Part of a small language model's weights: vocabulary 1045.
Each number is 128 + 32 x the weight over its row's rms, rounded and kept within 0 to 255. Layers, rows and columns count from 0. Numbers have three digits each. The size before them is the row's rms in percent of the matrix's.

# down: layer 12 MLP down (transposed), 384x96, rms 0.13, rows 32-160, columns 0-47
# up: layer 12 MLP up, 384x96, rms 0.126, rows 33-160, columns 0-47
down32 096:158209149128099140185196093176124100010125116154118155162089103143130083107080119136128113135118124136128100143151101098096117153098159143130119
up33 101:093110119159120123135107112087174114159175144130127162110152120136128151133089130120170152073092168092181119117107131091117171160113108156075131
down33 098:126098131154085121157115128138132132104111129111101129143127138127158118147078092087166187132108123113112159053159092147092131159129151158211108
up34 114:082160068065110092128129165117152117105114103133069136200080123143078113159135124109143145066147111075171163162146128096156127115155181130133083
down34 110:163114173166122123088177101143086151217122150155145123124152139192178128115102148138134132156166107128168075133131080130127125160187131248118112
up35 103:120055168108100154096114157125172137092165130109104142184115092134106128132122032129189147170125127102094134147131158143199150149137138168092163
down35 108:102152124101115125171158144185073060106122127126084092163161140119100145078134185110071093100122138159135144131131107114092187152077197083102116
up36 099:136104090084147116103119153076146163142130195088117122099193160080089113198131123140109092160100172129165165141147174111070185173120180151161085
down36 100:138123155167118125153121102069164117092066175067118120171096111120111153151103098123068116141111127180098144125131068151130111146153143156124082
up37 104:096113117081187101096101179105106127120198098042130118198143138167113118110093066150144132135159145089119127158102076129112166134122109127133125
down37 096:145105158143135144102102100120086164172133130135169103121135168115142117176152108191150111135124142104137084120103076122072117176123121112164140
up38 096:125181112053106140125096154115141150135199145094148098117130111130106074102126118202133153134138108150159157178176075119129108147114102179108136
down38 105:154073107142113178108098141121150058165203176175141089118111092133088122137168122097162126133101114134145147121161118110140180160071118183147104
up39 101:084165099130177130142081091116151045123146085080120107138128207085100137114114082186160114138142163133130162085137136131110113110092188125174141
down39 085:118133124190099101125139199097100177175151168081148129101162095089172157121138140162125119087150097128140120171094096122136116156145071149189156
up40 107:106135131096110171145139091122095094117131099145121108128129072105116141105191054121132140144179156134163144201097170118093091225080111147133139
down40 104:153152158132103162179123138135135182121114104088102106108183176136104160074127197151132151122125103167113085098189124065151106137175130138145157
up41 108:070077029109098124093077141078134094146126139179095213121104175166102098100177118128122143117140153087119138101142103170097150107129145129145125
down41 116:126154130158134080066118124165113155218069143109118098088085126146129141110171154149181128125137136157142145129179100149165110145101086255144136
up42 099:072066115130134121107135180104101184146204075092061173144088158127137157111116101184066087115162133121118177164079184122123151117114146114115174
down42 096:100110138109175132084103124144137139120139115100105156148129108069093135093117103136147105109165076131119109113115115168087117141059127145183079
up43 086:121120140161093185085167106116087136116144157160123116096143094141093113108096109134145143175123135108133114162115195129094099142102096173112150
down43 080:092120163124149094128110127084115158103092085166113101133151103071143185095136175141134117146092112176157154142097200121157075155130108123122070
up44 110:129135170090143167076120165161127104131113133095174085136114133066064099137078108114180089136150090123154156169103143199147127127105185134124141
down44 128:081188126125130128202168151158107173086085141151148142093073175119126166101130102145155174104113136150100170121148113109192118171131156103106148
up45 094:122092105137115119126113104085090152092236118123150101145149107146129152150152144098163077112146149147083148111121131207094161089058166136134120
down45 096:162132109157119138168186157178117078076117064148156115140078141140078139102122136109143145159164120137133117105145134134094078174143126231139162
up46 103:100115065121083121089167117119096166144101135099134144150111101121110163131192124155118129162118059115177168092165082128136189135130108140161146
down46 105:159135100096076059149134149132140157094123198128112087095111160089165201136132157131168082158175134159087102108129109144113150111124110101111144
up47 095:086147139119080178107095141125112102133120057184101150175119100154128135162119142130109075102112138103131159160122174141112123146112136123104104
down47 095:137148153107135100137114156154143146097185129126172116079116099108157136072105121102170157141173122147162068111158127116139118152155108145116092
up48 097:083130175066143179129112137070116134101155092106103132202063134060137148150173134082125156150117122130104110204127071080099179166155126165093094
down48 102:138123147090049112120142091089129184079052183182145098084105125096126092129095166124124123069147096157151146158110092187138141130111067142119143
up49 107:171117127121112099091121157098094169184153099185127098122128120176167049129084140146179097077154154119144241118123132136151131146093123143185121
down49 102:116158120165189092148141137136097169102094144204135156145128158170124027127135143125145117122109078193099092128110155189163098142213159105114104
up50 106:081133152074096173098123077119049143119149111151129130125129177178107129163096128157130094112139139120165125178131104140128160154128163161166076
down50 119:113126099159113134176140156132138090173078185159151125110084094141099131120090120160172145097134166160097157113105127132138186141112132137074134
up51 095:109156102113050109134091126140080158141092101152108115081127187160127121105176112141130144110150157143173120127144139120080149078120151114152121
down51 094:121120193162198157134161117081123152188126175089142099162118085116098080174059086158138091145123118152121159114147147109191115106196113175134136
up52 089:125156149099121108054139176196099157129152115142134155133093146078143103121076089094109118152106121099177078117097064136103082164106140140147121
down52 081:118120097167152174140108202093096141081138172119104141114121110100129127111114130182061103120141118064124185109165180139162121143130177027126091
up53 112:077143129125108114119151162135161035102177062041124132218068156102129123175142179139129071089122124134155117122149142169129077128094150168124144
down53 113:098150186074094152151160112128136116093128105137096125149116174116121163132148063150079113070139242151133114141148079068106094095171133178123105
up54 098:123146108158154090089148146165129053154093171109164087140162085159108101113134055167085116127154114054087196129117131104050141146146151115127172
down54 088:124078122082099154150080108095115179092140104117108173150105117099138164156121187055099114107151126175194087089112109096141191146120101187136108
up55 099:097120090114162106120092124139094117097102103101105137149098157136119070125109168113148128132142154127228120186154124162171160173133216118135107
down55 102:160139085190121094156107054113094111094129118191130054120112129102124158094091096094095115072163160137154096201145168116162142120138148176105123
up56 096:117093091089114144082070166099127166104160162135107207184079179112133080163137134101181113121094181109132110096171145160120182148137198116086154
down56 093:157195196108159100109168148172078121154170117124195126161073173150103111110120095148146139094116132127117089098138155169135078123125152146085124
up57 108:118092110113123128135066153119190093137147116120165136200078127122150153163094108110144137179139152072129127138152103077165204149101088152143137
down57 117:103106136130125137147095104072108177096134113128121093072119140126173083131122113137096090167136150163125084135120086175079113120103158081098130
up58 085:175126120106111148134180135117119118115108125122099186130062179091168133136103135099148129178169191157102156191139111079138141108143123128164069
down58 076:111176107161153091081080101079130177142126128141158050163195118170098121132174120171131108076099074118157101093125157181067136125129112133110159
up59 092:086081140105116144088073128145103110139156129128128093188114159091127136106177103111133153115163073136111159133112106078170162146158130126114145
down59 086:151121139079153144112123169040156185097115104139129116094109164110113080157149140093122045103113158125154143150137155175123129075106101113169142
up60 100:083107092136133139134086160145131136142130097158124110097124081140068066124115175130158152203118170120143158178138187146094117123079162141072077
down60 103:189185122152186098119160109102118093145169161124170183082127174096064129176105084108116097096075096136096086083108144096122176159142130176148119
up61 118:134179135094109130117126100138117113116170136100079190138108131148130109117103191078162049066171099163135135145160124122095152183081148148189134
down61 134:046107141149134114079134156169168072158186143195096114130101175110135131129140156127095151090104108147188153169124063083126113146132122126073157
up62 104:085106115109109075137042138056056084117180125146170131155065147129145148172145137163158126129194088117128116157166142159144132144127106181094124
down62 110:116075138183128162116147097129099062119155085144105174127115128097142078089157144192161069178153166141091061164106148136112089157138105116069145
up63 100:086145097134142178117151131137126083128090129094101131134123126114114130120145123158136128140169132119124132202190129131174129149135132143090085
down63 103:131160118134138123096135107119123090155089145102135090079131121107125091172119160113094143070124101147145174152162101141091190151115172128172176
up64 119:122085119135086132114133143118091083136119084107158211174133158119106140159096116113164144086188155146128137175114166139134112141107181150116082
down64 130:101140148144153126171109142154127121103131160186122141123092150113157176192133102118092114052106101095097083101149119188151106139129168143137150
up65 103:104082135143107167114174186131072146156111103056155141158112113109109159134116107158142119133105177149101160167104170178084117110058207175098154
down65 108:142152102081095151114145180114135112097153182120164069047106088127109106114120118094134158136154104129135144130147149157086162101163145132142110
up66 090:090138052069159141105165181111115144141114114157081098169177126122118063111122112086073130154151115152176180115122135171087148129075156111097130
down66 082:122112181178134141044131117124106130231128152122179128104118162136131146130107199158141123167143120121164106132136092116120166140148120191179154
up67 086:132151095156107112115107197122103103117143141146107123151121124174219161186157109126112126087213149138162149123085111124074170126104177157160064
down67 077:089070170100152150088143135153087137132101108126136175144189098099141161109159139201139134110126121118156142134170128122144142138140064157128128
up68 083:156170116142072088119081115123154112077111125141174244123130126102138121185130122136137156171179146133172128080108168083091138126109136132104101
down68 084:116100188133189168142166111099114136138198153097124020120130106143106150119119093128128099129081145098083149174139110137161058141137147156154188
up69 106:060082121182107161110147148142110149124177115087087162134094174160106106135063089116168111134136180079113109143094113170104158153118205125163178
down69 101:103162109168155136142071098145187116123132138102153139143105127122112098097099139143168117095180111079150126108191207131136113167055170062098128
up70 092:161204144078183087084162133127070074136086185101108184132139151122172113161084134186112138132168117131138138153117130087140137130123129124154121
down70 088:055086099166126155111107178147156170094095102134127090151145182187124174134154130075185139150108144107119139091124114173117130144111116159109161
up71 096:138099125126185138066089095059091169152143130109096213088142151137158071139120127189166096138174166158118155161067132114141176078097102132157135
down71 112:136146132071172113173134150149116159129088098183093183114097153148082098122070090087180042157152152117171147106141102133159131094158150155141159
up72 099:119100074134093191103060125122090143180178121148140139114099164144087112172175098131140136154100117100097141112129135143108146105075141138094154
down72 095:124105121099093158132119099171118191096108101153133152137167070112173113105130127093206078170097107158134109131162136168133087101101109130148173
up73 098:127155125095149166105147067111088139169173154046102139147156143168116093109084134124095157097145102164085114123160081113157176133176108146175127
down73 094:134129121104103134180218110149115105126056098190136109124120101097092140139147081148114110122130123196135119115099138035123124133152141140063153
up74 093:128112124138095125066093119118117122109184110093136119129094055057141115182097128116135114112199204133063100137123134138061166118073129140156163
down74 084:161184129158130134073118082141118111068114085144064114122134129067136135132106085146134128116166157134099120116116127154120131107145123112180124
up75 093:132102124162147131084084131110134115129131068112132137138140128134162138180089116093147067075175139101124153092192105190084164092075158131154134
down75 092:147146140131107112142127143233129137039105137152061103125101164091116121136174104111188160134205174105156137093140127106116160158148150159107140
up76 094:095141088081096147106174095119136098140132127130133112098062124099101085102105114152090096133141134076100209193170099111114194129106138170145137
down76 107:109065085095155105154176111174111123189091160196155065100076115141135144127134092145166146106116072126123174175130133105126109105101107119097118
up77 102:084094077130125152133129141132133060101132061176165114114102163129152146092103093071130126141155073062109165172123122108157109115139146141136174
down77 093:181133128126118124056115042103110115215124147063140129179086107138119156149140142191128135122118130157115088149153076131151171078104145175132134
up78 097:089117112114121124133142158103110118126125157138120155202076133113143104138111106041118116169152063115145080173139152139154140162131150131153119
down78 100:109170136090095083130162077074120153120140113109167146169096115101153147154173119106115143112098190071156091175176126090149087173143129174087098
up79 093:114141120143174191074144122105132092150153136157176129107116127143128136111149105175157081139099122038177125167100134111092136172094127137105136
down79 085:108123134140167104105153146111132120080115109138063125090144105124128152152100105131204087179071144152102182142072136094135124189147099206190107
up80 104:119095129146167120127048103169092103138178121131143102133096141153087116142107151131154150129155035156145163126175103076143155126135151149076141
down80 098:152133214178088130085157106106156099121127100160082146146097142158137099110140092070141099131131139081087125148115147152116141132149163112083133
up81 109:120120090110128153109095126077084148143137123082095159132087162086149154160190156129138090121151106131142098117111142122139158132103092133106157
down81 124:116208102105125104138128080101142192134111094121127162133138160110142148152200151111150092072173139156093146078092130078126085071150100082122140
up82 105:128112156137165162136066142125114165115138119061137143175124143123123091153145113116132050138223129163154130109122120117087135119070133132137084
down82 101:128122107165094111131166104159212161147091127149143105103112176092102171112126133151073098106083152139136100144148061139122119140119147123057189
up83 106:086151104115097077117106063115110091149117115130158134140031108165073116087198155131158138120158113140171173189174107139125121115142090168136120
down83 104:124104148086077104119132129122109131119161156095115128063131099127151125137118205154110078135086079158144162212107153150133151069139056115187169
up84 102:114132134090095109122093090106117135138175125175154135159072170127073137155153111205168062140161090075158089116161136141162146100089144128144137
down84 099:138128110144118077103160086153092064139150121108110137124181156162136126107113166158098129084105153121182133152139101137157141110159063127138150
up85 103:088106093162110121096174146128106103134217139135155153150122107147063085167128103088092076158180137141131158138167074097141099143139162173112139
down85 102:144143155116122106104154154179090125086154128113111125139151062117161139103124128105114086118140104189101216130131140141105116129131110108107165
up86 110:104055120093138184136114117115167094111127127052168108176136096141110149153166139147082099124100148103151129116104128172149180118107121166084122
down86 111:154122150112150125134104134117169117138057147091088160133149156156084150100168108104108126146077148112126084107115209180109130180208120147107129
up87 091:078161060084139152125085112132137162100159119119128086212108141148140104117147137145133108108135153096123174091096137103166133125130152129119142
down87 089:154103190160115119101146146148138115242131124152153178109145137111112203125133095090096113110127194079162102153076121123127083083167124168111132
up88 092:096132101159142115104142134071136146160131157134136116135147032162153096073149140192172168130171141077111158147096114132148184135115115176132162
down88 089:147136157147178101146165060124160128094069126176103193132131176116119092144131132161087090137110141106171094104165075117114141100162119139100156
up89 108:067130078091077167102061110129102071154120148100191104200167087145143139153090156146097100091154123055171141171149095126154174112127147175073121
down89 106:121091151182124131112113112127162103134131082155056158109077138103123093151157152146117086164169102118149171099093094149093092073192172104148145
up90 107:150147074125119140113155134118138158158117069142153143155145110184134090100103050106103059111154113168116156129136187132127116100114106156165157
down90 103:159070107104168105119166165073086094084128147068115160166151128181151100093156093089082184147104173139124113124098157154162128086121131121109149
up91 112:134101143130086200135094143097125089092140101144175112154121104133107130184145083165128080113154109161141118128117181146150091097073137200114104
down91 108:123113160151077099127076094086139126102115156103151101071092166147153143115144082101175103171126121039112134160169155065135091112133134085124129
up92 084:085108150109163134006131145126145132170215100157127124158075124124128143120140144105108087118064087098110159124157155154120139181116218096104121
down92 072:118128123170161145112149153158112158091165132141079128131136125103134086159134159133105133120000197090077091114165079166092137169158122043123159
up93 109:102070110091173102097131146134086154200135138131129121144145130166090107114092069156145112143177161105172118177164130142130133108123075124142115
down93 116:150044127137163082125087154113135174177147090139117092133185121168147157106069114126175116166179126172151137106128149172137087071148157123147130
up94 098:087034106070111147121104142118145114145194102138075100147122112116139153151130143100149142138093133062158091108184111159114137174151119150075140
down94 096:144193064146104096137185100157141126145155167103126172127117187150102148120077108134103199151102140138153079091135135148110133133080131137074090
up95 096:110141107132086132109053099148155129140145183101207169144084096138114112140112146169136141105149106145115117124140177090110146114049126154091138
down95 100:071198176125197125109093118123053150128117142101176108125157117132177108098091139088194099165117165179105115087138118162130179129139090176092171
up96 098:116137092112105108100152168140109094154119140115102162102055086168065117157128103197161075085162123140152172112237106107123134116121135145168169
down96 094:144155160125168115123068155133170111082136091114102088130143173155123202126238098064157124121137132168114073079116158137115099075165154111119129
up97 098:112175147045150108128107145096106110156176124060092073148082047138090099153128078110188133090189153158139138202194145163107112147162127137101106
down97 100:108089170152131073124152108174148081118143156115153181166187160105176151107118112123090139162171146104135094127094139109122112121053110099107124
up98 097:151132153094109211152070109127064142142135114149096139164135109090136145173145145078108117117169075126138110128096141102125168117133110142106108
down98 096:134149073151124087142093121148168179144126215166133106101073159172122161111106127159107080120119114153095169107125164126177129093158108186098086
up99 085:125160113142186135114185191119108108077085139122104162148094123107136098100155103161073178105117096129094119149185070145097118105080160115158144
down99 080:117106130165068083069130105152106127175125080187138119088165126161156163169102170106166056147154164166099159138067160113184110130147114185134086
up100 103:110066121100129123098103122104067155138135033140127168159125124121090168145139147117160110160105096149164182220146090056168121090094124134131135
down100 105:129063131174114137104114136152144076191136180142092073132147151149141116095140118101166121130155151132135142134121161145138114179081093213087124
up101 091:078111130102146160115099153169125168148098072091103148161154169110148137106070122145138156189108185120131106141066074115126215092139153130121083
down101 098:142087140160165120135206146082106131094086106116146118134084041072112173164116089128144103126149102145088130122219159110066152150095162207091126
up102 101:069108131075085164121157190162115088114113144118147158158180169090162145149134065125120123155120140081151167179140137070157125182100113122090085
down102 094:106184109145087085170068160081115172118134121115087111131129193132136139151148210155116135142133155085148135120114115084164148138118088063083160
up103 103:123125074112099085132149125081133101117199088117140165135101169154146143155124119092167088123145109115155111111162107127106193156047121137132125
down103 111:115124044184207163175096160165136114143117215129154099108110106171124113091128133139122150104176136119096130100143127149143167153111148173176193
up104 094:087079157090098119090142108124131118146122138146129126156132172130075070142130108114166167090133171027136110108113054139094171200094123148127194
down104 085:136165174112183147147164102117123175164180107181108139082144119122092077094137103152090083117082121131131167154133137141188115168153141043093124
up105 102:135113084088107168103130101108168166144124128143149082172131162138072097207142109147199112161144136073142139160096085153141117164115137123136211
down105 091:147089123100086154097145126164078095126124180147066166087106170132134157178119159180126124107084121090094074106155091090102198132120146095084098
up106 087:115153130116142158118125097071157127100189172073109138199066123132128115120101124177102142139148065124131144104197104097147164119145079131114185
down106 082:105045140151124077111073126194093088201113151129153073105137096114137174139156100163136186101168107112157101096084147134128088126172149079090133
up107 107:134138125109150163130107106047079202136160145136128120126126073081149093176111087100160051179131098126130109096155096150104139108109134151180115
down107 111:140166095169186092169203114143102083135158111149087127122155145120093156089115082119145176154105109120094088110099115103155105140115139212128138
up108 100:090124063136154119136161116123119131159108088132117130129119094117157083158099099098134080081113080117190172074168144181083136123093106122116141
down108 094:135130156177181134072161207139119130209141137123082108113109121122158110116101108153150069102175173110142107105111127177120101118134167172128142
up109 109:106159048122116125112166120084063174177130085113112175111143147092057108127119120092135098171143157131137172107167195152139137113125159149166124
down109 132:167112094131160120066105114128124142157169209103127093132116114157045147102130132096194138135123126100141152109124167186180092072156097178143098
up110 103:065124091154165160138068158151096108156151120123093194137111127162136153090133169087139109112179134097140123119084169086099214187091174183094111
down110 106:148179105094145190191139111144122176141114169093140097131148102072140153103110182152163134109078144139074141158171153139113107119090144123137064
up111 107:108114106122149153105171099124146149130099085129064163110084142119096111118137088080144120222102119100131099129169110110084181113082137143156156
down111 104:128153146149081085190127116088090122089156185089117158133137116117155130132090061196075119161101121104141145122115171146106160142129123127115100
up112 097:049100101143178138092137143127110127114130122096125150184154174099148114147125105188147144168114154070092113108092151169152148139071160152127157
down112 092:079097137121179123118150154144113120123193122131077090148192132165149113180136133115106127103121153170049068154135093127088133063113168103150090
up113 094:103158157100175197109134175125106064160094118114100162114165090160127143100172104137133119118148092207158149157097123106095163189098149138115104
down113 088:093149082123092085120122133157121101125212135129139145177177126072139147159111146160204173112142143068142103135097097132129095139153096099134178
up114 106:149098077139157157088117162067085127120143119076152222153167176135143076086107121105138092136109142162107138109123182119126117105112165163168033
down114 111:098151157112170114160143161162147114156141115132153090107107094154163098126103135117083160137134091122136119123152079156075082061113128108179188
up115 102:136149105061126150111074132141172097143092081149130200148100204077091111131121173116109096129179089138180140091128165164120162162157154154120133
down115 097:149147103188130101118099116101187117125141126174135124068105187139125155156110102114119097170143130119133168035114112182118109129103114093102152
up116 108:109136086152123142110175115101088050161105106064142137136132118103105139109158130157127090054169090110139127137158148167103086185096146162103129
down116 108:093087110108130132132137160138131133098192121063152058132142117054119091174151096136101093130165110132101116151133131210111065160179125135110114
up117 109:157135110145134157117142090099122137123165183087161128175129074136102073131097069207151067137143079147159163135116156190107125120072129134225124
down117 109:186079183181173111105147087179076118144148160142170114134145058185108197144134098132140124125173161117114118099113084152128097114143073105188103
up118 106:128136100119098066116119065082094124163147142056082186137136141147066109086121117163132111124145157116097098124139184106188189157113115136120108
down118 100:156148179112171145103129171110144129144108118149113075121135115073161141118072089123095196160075171115152192146120088185151112085098174113119168
up119 113:128132091130161116130081142060151128140109107047163189198134126102206118103156099132121165141126136154189064110116140154117177144106169139142107
down119 128:168157115100027110138157155172075174099137134122065168115139177107120077081128163118121055160155099129105148170118148096130172087081123086180117
up120 093:072102141088197129127130121102131109117095076111061231154109127129108111129148097133162131134154156146203095159117155138148160110130089120116139
down120 084:136158112141094099143131114163101084197126160107148056107161126175096137131122101139145106130147078127113153083119167112187098161186186164123111
up121 088:116121122059060110056115119136119169098178066134115147143103128132153103169085125153111022138101127149142154155114122144143155129139160127101135
down121 093:102103155136098089128165182112170134119159089089103173110169137055126141089110172185127152098111064131139129167125109159094118133101123140140140
up122 105:133097115133115175103082107060152136156117122136158170123155123091166129132067128117159163109136146101147158156052160141163133169095158187137116
down122 117:152174087135155155177143102119080068123072145127113103144137105104136186113162142150100141111178134126181132170153090166121088075161087118146109
up123 099:132080147131199151109107190088084142151139122158130157123138179173094099186145106167160120126171097139080165110097110095142140176067119172179134
down123 098:120087116142125134145100103162108119135091117190096165161145160106174153162053165169141072130116099161209114182096124093131084117141095183116145
up124 104:114130087124127152118129181117121140077156138127145176117175160133140099133135069132169124124130164071157162153104168065128169161115212181158099
down124 110:186131125117132098141193129078116149084083121160183068158171094152151086098125105133126156194177102102148123098085101112135142147194122177106138
up125 096:112061072154077117124078116138111103120184084135179152165152166094087148188100081124136148164136084096110131105168166164107143173091184128134152
down125 100:152139137132138119096125189146148082176155126110162138128175124108129110120165137104122133145163178147104136114214175126097110151156149205094094
up126 098:097147102093161154126175146091112091161117091127093128152092109132130138119115083173146104127161139138103139159129106079134163160147114151094067
down126 095:124171058134158146134098085146130161216144088178175149101145156106155094156123174093124181137091173145147099104136169137148086183091116156139121
up127 101:121122137128105157141074189122145095104157113049119165184100138185133127106129164144127094136124141147138114100147095112114144116133138183118066
down127 104:132133099138095109146116158108149114095123120120142098111085045098122161147147131096117157161131157178135162145113159154120164138154157184068145
up128 099:150072095073135175112112133069126067125124122139152100153169095078172121159145118127139145173158080116121123148114154151154171175094126171082139
down128 097:116139140146182095135102122186160143083146092050109095083124162158161108139148176118139121160126137172152075152149110094128100147117111176165075
up129 098:136100154053104163091064129134108137141135140142127128123143146094086094208119108174134187131152140105114110153069123136111190145077117112105122
down129 094:097180154117160068105213135101117136144122151114089121086113157196165116148128119064133080105130166165168134120180159157138141095135120145154085
up130 101:088122134130149098111117183102137102118111127126091159137101119123133122081120108090181143117156156090122115192081123170133182151124144160131141
down130 093:136150121146160185134155057062113128110167098198127144160163151130176113104118125152086098131159082161127139160096090078131099155117120078132135
up131 126:108134132118133138138094136127135080143150108188107124158130142145109076153102146113137011088126160092169147181120087120103170105115138167121133
down131 104:096098116115147094133134138128127084084106129196127142133168134116124132151094160088195058105128142128152122153108123135155129143155163136083188
up132 102:134084083120127127104162151153191130139120078150116148127106087137096117177118068124158129188116071091169136091134138115158149098117103121099091
down132 104:146105143120125122137127093095156174231126149137166076052173137132117105127168143113104171147102159143121089139114140147102124104114120200135144
up133 104:120154111146119139099158148137129154162134146123155114191153157127145092127185065139179154071153162021111113135169099173144165097106191125180119
down133 105:154123112089066122182113103177134131071141114130107122172096153065151137117091142124156108136152067122112126118134170142180137112132114091061149
up134 092:064134118071140141133176127116087107112142144127018147158118171160159113079125087155128144159152111107075166183109114081121088160132114161117126
down134 082:126175152147153132126059149118141125091164070153129137123126123125159153119132216120160156169136154116155062143141170097170100142102119093100099
up135 114:072103142127130120117137132093086101145115127141082123170084099178130125151191095145130131094135132133160172131148148180040187093098170132104162
down135 109:073142129172147114106123124158160179132137092097152097115111115161156159144174140095188157149133102089127128093089158190161130091142148094140139
up136 094:176167148049114143133085086106140152111140151120083196133134152132177075111067125122146096064124145126156171102130167152131095093102138135135119
down136 085:132133137137141137142129115108068106121140136100136103101103089085081097134118173186164114172125082156097152122100096113131110142111132143113116
up137 102:095081085135204160107094141088096175141184141104100171152137174161130130122140110134119084138129125113160101133109218142158190169061136157100108
down137 110:114132112165105171114061149151108101149179119148124133103180109125130099100113172165151078177136094149134131148127159142072139136110115195184129
up138 097:120156151101114109104084133134051163156130129160147142084139109086134118162096103083170134129149130130194201103115133070082131138068127167071174
down138 097:120145175103141094129170126102134134138128125162137214177135123126174137128118195108120169144092103133128086188127142159129091106142117128192058
up139 097:140102108139103221104151141072102145118148159064175171127071132105185161132169121161199068125152099189081123151148106108135114076059110164143117
down139 097:043130152115107081085179132146153189123177088112097145141168108135096112129092145104142127184098121102143139145098111150136121166131158136106129
up140 091:088166144086166149125109084104084141102117211172103088153121115151149122091172044099174129133156093095184189117085141113105179105143126153068163
down140 086:159100128116120117098141053171129104167145120099127219159153149130142089159138122193142150147158180121046075162126162131097122119128150166138078
up141 116:130092103101172124122091116129134100144132111110090182158100147127092137120167107150185088146154139059093120162215097136129196098120124160169128
down141 118:142178060175117116133103170118175126100128117072124137097137106079147176144090097128168157112158101143117132102118138097119136163118174094151142
up142 112:143092063139094151122067071099147184169115097102115151108152142066058118127085089116165110131107098134133118135106136147139153146107141172154174
down142 122:125057139124077141138088140092101099089135095089146160153120103142143185175110137124138132131110152112152133074125137109074154152167114160127130
up143 100:098166105134102127156130149118051175102177106141112130114123121153154105067171118150135130102169121090096105115135145104138157183139150137144111
down143 100:200132133137104125176115055130123122125141137170161086114155143083122100163092085146152062116164126105122139116168126097094137133066125134093125
up144 101:123098117081140130120173092103148173107062185097131207127126190134096120095173115112151117128098153133174151098141121119090139157090121173136193
down144 097:190155088157142084143128124200144143137108169107167096171108156138112090104110127126186096143096105184092221091088130088172132086125146172115149
up145 103:038072135144142158079116206115118132112170161116162131165181180137103121169102135121140097131142137096126119123082144187167134115107214141101099
down145 093:054105179125149154103156135166110151121168108046091107091115139131150104116135129099101134164137114165083119161148081179160117096100177084137071
up146 095:126186061086134109078156103096089131167153069107091193145153144143181134119106084122128166127110182142105092158151166084177140151142093156110056
down146 089:146139173139139102136084194114171165147160132110089100178084139108156122110104154141140183106134130150093158146055168179096103080121144144146144
up147 110:113063142082118158125121169120125136096160121119030179165076171130164174138087136075148175146145158121127142139085109104155186103086151174112143
down147 109:085149125104112179105048137143113152175124118137116111166161110185103086118130120192111114134099082137089136119168111138142115158181109118157084
up148 089:147129159035078094151150069133095122100162132127111178149138161124114112128159122188136145157169160121163151162125196107154139135146120095143065
down148 081:050125104151140205203125163141144145176106152097091097137156145111142157095128105130168118128107123176133099079096106088155104113129098078118144
up149 107:109091130110112184099137129148125133187146157108160164151070108099137093147120119155167123099167123153142212133151094159169120139072086141164202
down149 114:106110139131177161131120134158101192153134094121144101148077125137132082123127127121116124085118126188171129064151096149104098179189132121057171
up150 111:111099135113095105090163117148094183172147141124134134178091123154121078090136064116118141126135112090138111195138126077156108115162090149152095
down150 115:157089091118154066147106185099122151188175093110110188125180096131123154135094077158131126165153084126158109101112146186149175123147073165162138
up151 095:098131090088079087120160182134093134163166124058129149166104171116133169110209136095153121148075108142089094185177129069101130118114127171070079
down151 098:114123074125140106153132131093124143110138154095154110094143108108133141165188171132137186066074097103127130157148145148166171165111138078174115
up152 086:135202161119086062139146111141100124174136126091108206140138161065141104117153061140165134105139082154116095176133112128105158161126137128178142
down152 078:076036082132182194141095110127184143095104166157111080125140107174170129130061145156104090152159129112171140078094140072167135125115107086088113
up153 095:152091076164160126120062173076071063119139140107107127219051137165091154171133143142131115123132122128116136093117064120140143106151132146071085
down153 098:150165101076135086115110122187137123186140106161110198075080108104098155136117094159118148143135202059123118155127068127092126099117097162156114
up154 093:111132122093127112148162122142101141099169132057109084144111103137128064143116112181182069119139131160094114138129161112060147100091127145117086
down154 084:185148161146155122145111124111134127166141147112194125092183094186159150128114099120100132160121172088088121092146139134105134113129048126149065
up155 091:154141123134153100053131117105116122091152156119133153128127140113089117084149168090120136138174144107157154191160188075150166104087128130231121
down155 083:125135128157118197093150132196164083056104105134162061147121135118128093080096133141117142134119128091094094101137154160140131148085108155128071
up156 103:141110075116147160105158179101145097196148121183077167153135123115155167109111104082112130161117131174129113121141104138060115131078109176180153
down156 102:098106122123121098182129109105141161113133146123083064096097091138111138138146172153204138116133125143135140119116078096109066136127228097121147
up157 110:135144111110112109121108148112152110181133145123108168203146110138097081147123110166075085129132104114110205120148141123117079095074162149120086
down157 125:111130099118114164164148181156118119116071105147141141192106104096121170132137188066083181107149115151170157149108131102094132119108120111085114
up158 105:040138108079081113094119103108131128149113143103122168185137090103117132216144140129147063152176119104166162186149184100162127114138151149081170
down158 134:116111144116121176055108144108130060172168147103120158157127100155125192150129145145152088118154185113170104185123129112157062114138080178094124
up159 088:149179071125163150124101145121140084154132117139134180199164156174133133118110114151126183118188100143064144078194136059080113155143090187103126
down159 092:075068153104104124115147164127117154149138199149150103125115175113151089189170147131085108144085151093145082138103159162103145073091173117083092
up160 093:127163146097168180111168111078111098142110128142149160129117096153163140142159069127175193161118123096142160143099224121132075136103105165113133
down160 089:104141111106088113124095128086196224170127114203123121084176115135093098150124132097159136137164143090106151120069170135178094102109154134109087